From a checkpoint of a small transformer trained on Wikipedia.
Size: width 768, vocabulary 23991.
Each number is 128 + 32 x the weight over the matrix's rms, rounded and kept within 0 to 255. Layers, rows and columns count from 0. Numbers have three digits each.

# layer 3 MLP down (transposed), 3072x768, rms 0.0448, rows 2187-2220, columns 96-191
124129135150137128106090174109106194105117102102123095126136156125114114108151161141153135095141186088164134088144119137135109112204112144126180152185076119084150096080137107107080123134154116135096083174134129182104148097144136113125200137108173102129189076107114091175118115101160093141
166089087123122086162098128119166161096140136099126121151166108158130164155134120116123150157118115192129184087107129121102121136169126142129074113081139185179137165148180121132078154124151200100206092130128100108127134105164145092141108126159109081121088126122083124154126104154096132129
110150186096076141106148159102130062154127141134108088091131185209150106115130138139130089146054150111082121153131124128157097158153119093113169137129133131123169122136122111101116143099192117151153144019143156177115114147094086141153150076150150153121118203128108121143152143110138106143
133112127150110111132174212111141106099085115141104119147079129139119146106108111119162111131190142145114165151163122077080160094089072100086085126134107137125204152117157108077192108125162141178112004134145140133073135098164126188139190072105176055120192022144115116106186157152096122190
112120161145151147136127132124087153135087137127158087101099139150141092102114097104149129136070104188114124103120128155116138141142111106120118123139151115150116107145089088142130142150106088143128113118034159112172088107136057160111132184123114089135122138069169120142129105098122128155
176161084099137168144150129093141164110120150156170105203135096129114113110123134190110036103118119195131098149106175094113140151164193055166124093094093150139104131106138063156078102156100126075142185119204157215124117128128168060118098191107118145159119136134115142153098113122117151156
130196131104138160157146156134077134146138082170109126149103162132077091117143144130129134114094140138138125104139118152115078164127088122149131093118092147179116098111117102103147144155152195112103079131125163083161151122128101061129108146152135108179089187136188154158104144140118158199
164135200102150052147195109036135183098094092142112187100151091141128142153100179156094122128121156125144126155123166171212151113120107159092167127076156137140142135124078141134041134094095152107143126144147100172167184097101158152111115124053232104077144195137149108123094133170102067087
106126191156101123168165094081170083131133133162124100080124093098139145168122132064167092058119122159097078099091154172102179126126150092151150168171141143156160075136116156086174118152104140143150098110143198083121113083152063188155088137093139184081131106175132082141152099090128156114
125113115154127109081176086111162163074137153090082116151145115067081112158101103096128109147139128175057091112147098127120156130098088139126110121109108153134180112208139137069108111182152066109110134128118053070045134158091126110109071109098067177156126206146078108075153151061126149191
128141150130128088121131185157138139128181163151168148159109168120153149129082129139105179163123151134084134119075079106120058127119172133061168153097104118119123136141091178146117169116151137124084129169158141185138124128080135109089142195093104096136146080118146168111112126104129072128
114109140162153148168110131137156139104119190195111123175068156152138171092181082180137111137181119087218125105130125109105136115182089130143103127067152107121124127120137095165145111143104091138091133120101165139171135103128150110140103103145135138096187128169174136169193133069115130143
146119096143065101111174153102195086080106104107150109114133118154106165109171165124118172152118105094138145155131084130145079112091200117182153146169096099149126088146040108136079101089170110183095149153174129076133150143036146169080123130085122135132119149119103085148162083131109141113
087091169123131075109117125130095138077099130142124153158049076134149132104135106116134142099137120088105097116158121131150176052123152138132091181096205097102119097208115101106128171111139082142109142155149156164096108053098098122108097137157116117166108149124146177158107129164083123107
157081122150106153164085121069159143152160077143145100188151084164097121067133123166133173126083153170156168129182065164068132127090152122097156138104120104163115142117152112116145071135067146119123102160108154134083110180143098127129092122138151148139129072140101082112131097093129147124
141134113127144076120157117122099109153076076141149140140102136079097115149106092184158101130095134157163134143159142150130190184176099134128124132135105124169137115161132151073153123140132154149192118123179160129139174111118080163122144129057113108141157130165155050140107111144147088140
100063053146087138157131169099170149150124129134156189127079112160082143124126117141169081045118107189140139121129187134140140117151099126127190116125126202094115190190088140119092133164156145139165130114083134121156140168150162199040136095133070172165223168158113164125169131094113128136
177152122155132146129117084141129122081145098189087139136078064106079123100140107164127113144089098143127130155151153159115118134154168138114137093142139112128065185109131114140142095081108074176117092116152144146133110112097188157136113095174115092101148152084088168114087095161160143135
182113151173174120168211123109193062125135102144150100122169139178136099194180116136132110165092134130109143101096176119133126098118146142129113075129105150098081131123134131023129180131092135106066172124165126072149090130126123140143173101185105124169101175104116134186185140092118135120
104104133151103178099137121191133147073137137082116093060151090115128175151136120156145058141133193164110119139156126102095117143147141124114077073164094087136125144150159092137097121160108139107136089116134108100107143082158102137119103152115111072145137174118138145098127154122097092141
111093090120117063178155113162119107085093106165142089153152128043150165118170109156206125120124104109138158157047190094168104120118139150144091110147092168090169156101198112190159099161135141172136163254031136184143114112160159142135055168098154130184099148112065124142127105158111098097
158129120105127134103173124152096081176191151099116146074116118090149166091095140115068068130133140173135159165184121130099244093128156129127171119144094073107113139105054144154165177108131140105162141096114122117147115147163106119122127078088089104180128153122120178086142089155128090120
084138148119156072136122097163103134113135152231145120162100135114125114083111153132127107099116128110107151085134157126055122131161131101131161098147158152170079165144102134149125116131174136169145147093125158162118094096075097129125143109042157121131141209154158072111128177107093097176
183142101140030153113183089153166069114143139126140122168138165168064160135105101145164121122072142143135169146121143156107148141137193121147133124162129175139134144137127112136141125116087132110120062116159142166177175182159201112167131104078124168151088103130133162151186154123126088140
130109105128129158105079114148112106129137137131124124189131142127130135150100130123141125087126037196106136140140140205105139129152140086116064102120099106116129139146117106117134160106114108112128113111124164169155118076115145142118125120131131089124090086162172097107171186114133142110
102127137123137141175163149091103133125111173105116135060090116108059153134055128137084086151096097165083089134088152140172148171118100109197125153184129108131101113111108117119134149085146130139117158189160173125120087121088186088117159157126090138182110057110094118114136143129113136184
144140133141135134148205161151130146102206145077099147104069123161122137107124144083065139119152126145144186148112105120111104162127204119145111125160150140099132128173109130117189084145146136125094107143153096092116103091158141127172129115108162104174140107099197104120128146140106094126
161113124163120131128121114162087149135100092183192135105073174102144149097125072071145112093110103096127174126149143208128114123140166103091079113152084152142157152144115148060147120116112118165153134144103142105118155147076117125127095097124161132144114142120133182114144138181098104112
075078124158113198163146185133097132118136146137075194145108135143119115090103095130158143135122171154142043148154154135160097085095118135150168154124065098125133103089200072159118060101168162123138117084084136116179129147129163114106123107059136155151174183137161141140126163150144108104
125150097137087122130149075023156128130146178101116108123086124132132164162118122148112135117121107122163109143121126224160134136125138117181053140086173136104112184116143129177049098132141141133115106148109109176078061101112130093151119158120120075096135126136088151140157075065179111127
138074184103107119181104115074120133163103168203070109149089202129125054066171074140092121113106175139174157137140133147126084134175154109122159107121137094139160110095134112133155140086089166155163104132149106130056144134072113104116081080128151102134136135188051141144150102142141068141
075098110189149156146111172070167118092228160116133111129147125159099153165106088142197191182110146159130174135120161091109083107115098088141137180180103137159165128134121130087150125172079165160166140143159091107159096099145124117125069114145103139123152124140147085112151146092134140121
092085136087166155107129172121106111088135159197193085112141155112123204214160134140169159120125125097104112186102119147129104180149123079124160168169121122132135156135186112121212150072094179090068164117159203132115177155146120105104173112070146118086179125147153132155070121159144132089
116160132116111157160079113137153114140144131159110157160166160145055120097124102237101154097088088115174112173161184168146113117094124159140186133184153071123127130186182134164157100056193129159124120124088073142063142150133135099120150128132097203146109088102123143110155182081099173132
# layer 3 MLP up, 3072x768, rms 0.087, rows 2188-2221, columns 96-191
130101197146072135176181120085072129153128196125174095084129101104093125152105151118109116146179127117166169131119122092117154124100119130118145141135144125102073146099114151137131094121133174126154125141128136158106109136139126111154111105108124128139106151117110159095142132103117129140
109115121168124105189103144153185151087178123178051153127062110096107136097148163167087090152133065105081142144239131125121135138127176171140162151075127181128132113106155106192146129122181111145111160077144144101110090124168130122122157093115183140128116156179147057098094131116156099093
084095107068162079146119150169202133107150155147181185184153133191128133096080090086149122134161151074128133138142141109114166140129109170128109139138164162115133074158090105153125156071138150050192094045144089110107144066155145156145134121093134120142132127118163188147115157149142153156
087108134107101122130142149158107091124112138159079138138122090088115091155109130120145081102175154100184142179188078140117149124196127073128114179100128181155112163105145104135054157143136164144136187159168149122105141138099130141137098075127090160129174155094076163108166189094120136130
163120131080111143134133111148139111078127158124103091108153059150121164146140106131080117161130125135138142167091105108130184098124162137142112080123120063120099130128086109101135108173048153088110115196169198176164092066138135110074092165189183095151111162082108172191087041098175109120
129106100143160148169123114151109189146109125104133164106145159123131144148146160154117105134164106153104090121105133054108166166180173138130172125133151098085139130091092096125171119125127049149148137149141163124136126136117102124119181136101100172135094118113083138072165124120125073120
091087102111164178086095165110131106112123191053102111166168162151113136129166151133151123105113163097137156156170169088106141155076122120144142131154127119088101143139145126134108122104081186105105112147124153091072058183140128146156145100145051132182133109112089107114160145180114149155
075128081163085130156122125143167137108083057165177149158128127111115102101159121112165047102128062121160145072148142092158101056135156092133131160118126116065105136129135094160127116107159121168131108167098088137161120081141137142217163090167158137130111155122140146098115178148132137143
121151100093127074086179160061110158154145107082175176079149103133122173101090084151105078143093121105175094159154045100066102155134142122075114088097137114140159091199119076104073106168050108133116175138147098143073115079131126152152083108097070091112125156169231127089119120109120135128
127115156191171125157156124161123097092087080108126127090157133124084117098187155114125112110120113123152126164130096104131081138155132162187118115088091125139141131108111124149140083133110153161128152142159117098166149132118103194173125102155096071075103094124104106087192145107183128101
107065118127181118126102099144128124078087130145132040113110158162188133108133085158126110116128129104062110090092058147090132148051090107160087167102105106055121088119137159121145116156107094125104052148093151112130164099124079095074119155137154122147103121141159123122135134119139148052
107070135071172143123119120135133045120156098134135126128159119151182167105093095054095138107144127109095140111145127111142090123108144119107177101210130139123147202050121166101065069145109137126055102123172164133082116150106142110159098143099101108135125168147145148182123169134167082206
171124148114094171105171226183125154122135095111100122069082132132091146159136140135161175142112139170125155112153108070142111192089101155085124052091107127120157096080114148114154150145183122155166104140118145160105132148135158170175169129025105153127160142121089119103108143119162069138
106104130111203126157130082164082133120102130113129155136089172170112109133104137093156149165085161126057156116101108177109085154123155082123124124103100156128137106109084152167134171133156144108092139137199125070133087069133149136151165133138079110142099115089127140133123146081121098089
147121115130091186173118105106150136116164154123157097179070095123075138121159174134098144101155114147124072198081105137194126096150190088105148149156112137145121165153046172153088141130101098092130137117166190161078127141094117163201042099135115104121124144144082152128162131144085085097
102167121103151141124114085110125130134062058125138130188164112107161090188115116123094069172169080180143137167141118133152121121120110142127138165118135187117160107099150096130121152082151165117170142091128145088121090014082100107186095160133123132138109092163183109126176152103111177091
154163137129191078102129121173087107132120098115139110149133142137131170114103085145106057140162142135104156107180123099080062112176126124120112115145147100079034133122174146164159173116100159113112075164150137142178083124151097069104125133147126081147129143133091170106171135147192061167
147111162180100128101154122113192184142140109141192195158142186143169105129198101108140113128125072113041104088129150166156136122169169169070119116141181092096102138131142144132143143132100040169108172135082128107120104136082114128083208103169092128118195120157087117134130144108129139124
171119135203134158099120092070109103162111142123146165147162141092204129116138122140158170100201186169172132119106090164114180178122215084064100122150182122149140177132177118198186142079166141150170126121134143113035133145128095164170136127111085117195088142101140104078160076141107141116
166085086110111067095107135106160186140134108059110068164124118108159094094074110063132136187118128161149135149103087106172122154112171130121138110136148133060105143146088118156175134190127192115158124146071141052121134138108113179145114134135168062156161068069054181169147165113099116058
105189110118107110092160127075128134135098133055138118093106109132096137094149149151068139116126185156085173117100098168153148136095142191101145147119157153086097203147180095151112117119176122165181130086156124164085145123105054086121163115099141052233073076140120151167121107138107153153
102168144062147163071080149083145077059168113156150179088074095166116153205099133122121186085152129094111120139184124214155123137123155089135079137112123108142104148130097072139188158163181155145132177108116140117121047113102118159119152117151142082089130112144108145147118102131141137111
113147105050122040145090079162127143111130134121141100107108157099078127130131112112143147133135101240104137153183125130157169173101119138073105099170118084115171134182076166120143112200134101080109106143081119174115183209090144126117125168107096155112080089116120112126142119156135133142
088167153108132133176156152083185151148122191175099108151078148133147119094121115109112153138140087136137147100129183135103142140128127137143168125165100109131126104139096135191109152157142099171155112135117166119106092114134142122151127135155152141158105116086127121119179185119144119137
124122145144061121167120089116085149108149109111097122087132145121060108071138158115101140136158142109092095196165114135146122158194123151120103154195103089124151196060115152156158139144158140142098125159115148170075167147089179152131191129119097128098148082123173093128092102125180151073
149176078158101148088065095117159171112162119176117128166190139104113110126105097170137133132091152135107115116114165129121093186150079094155140061188096127130123071149156134098073162140122066147150096093147154069135125088183081090137180075125130150101153147185120135104138068148196126124
104083102060170128158130177171126122082172108077153126115208144106107121147091179111200100155117125139159141139089099140173098126105194064151165164076086110145137097096136182109153112117142117085147144185143151090118129077147130161080143092185106087130185164101110182071143107059163139129
120102114148179077171151164110103076107131157085210143144141133097122095125131144184110143164070046129087106166084143123139097074130114139120169130023109171200114050137111132124170134140129069124133183129126110101104119084123123206098128096152090162149136133129111137127166112177153194055
089157149111124132085093085119130115106090135079129125165198114118139096159110104137143171101143134101169061213179115130093111126081174118161129146131105154128118133119144137100079170134123123147125106125056149142119091091120153125110101141116081150119122123062112139097162130127083177101
125119108088112175148114132142145078190166178151097142145098104077172051169130093159102092138128134127134092161169170183167144107152150166180147081142124157171130136121185149087159140112115070115148134097132067111136131153101111126111158164088120129100161095117105089156130104093166116142
182147090105173152159101148056146139160154161138097126093060131103077117099177128146177133149142114131119191151119166104105105110144114063116103135191110102086160128115154115118142107173110209136161139156138138137153108160143141219100133134076191104125146120160167122151119147148126155088
209158140087111114082131111105129122158145153183161093180185181128167113144083129113153133149181123078135171092116113098112101120136138134147126129133142130100102138159108120109122099087154171151105106107148182133088144138155140139123164129088106173119091114142132087148116141148186072122
181088053156123144167144151117120115118126119161096143147137144136112096203137148093068079090129105133096094173135132159064111088125112086149122141094144051099095158147063174127134085165198150094120127103129141145197148097094098088164140141129146137142135143163168091146099161164126108112
165062169096132124116117189192151149142155141127095131146123100114184136131163103193086134145121135128107133128131137175188113114128109123133128138100202106142126104148154139131142076124071113128130128114167133125147078114135138195135117113088119125114141142111121053116137180123186178156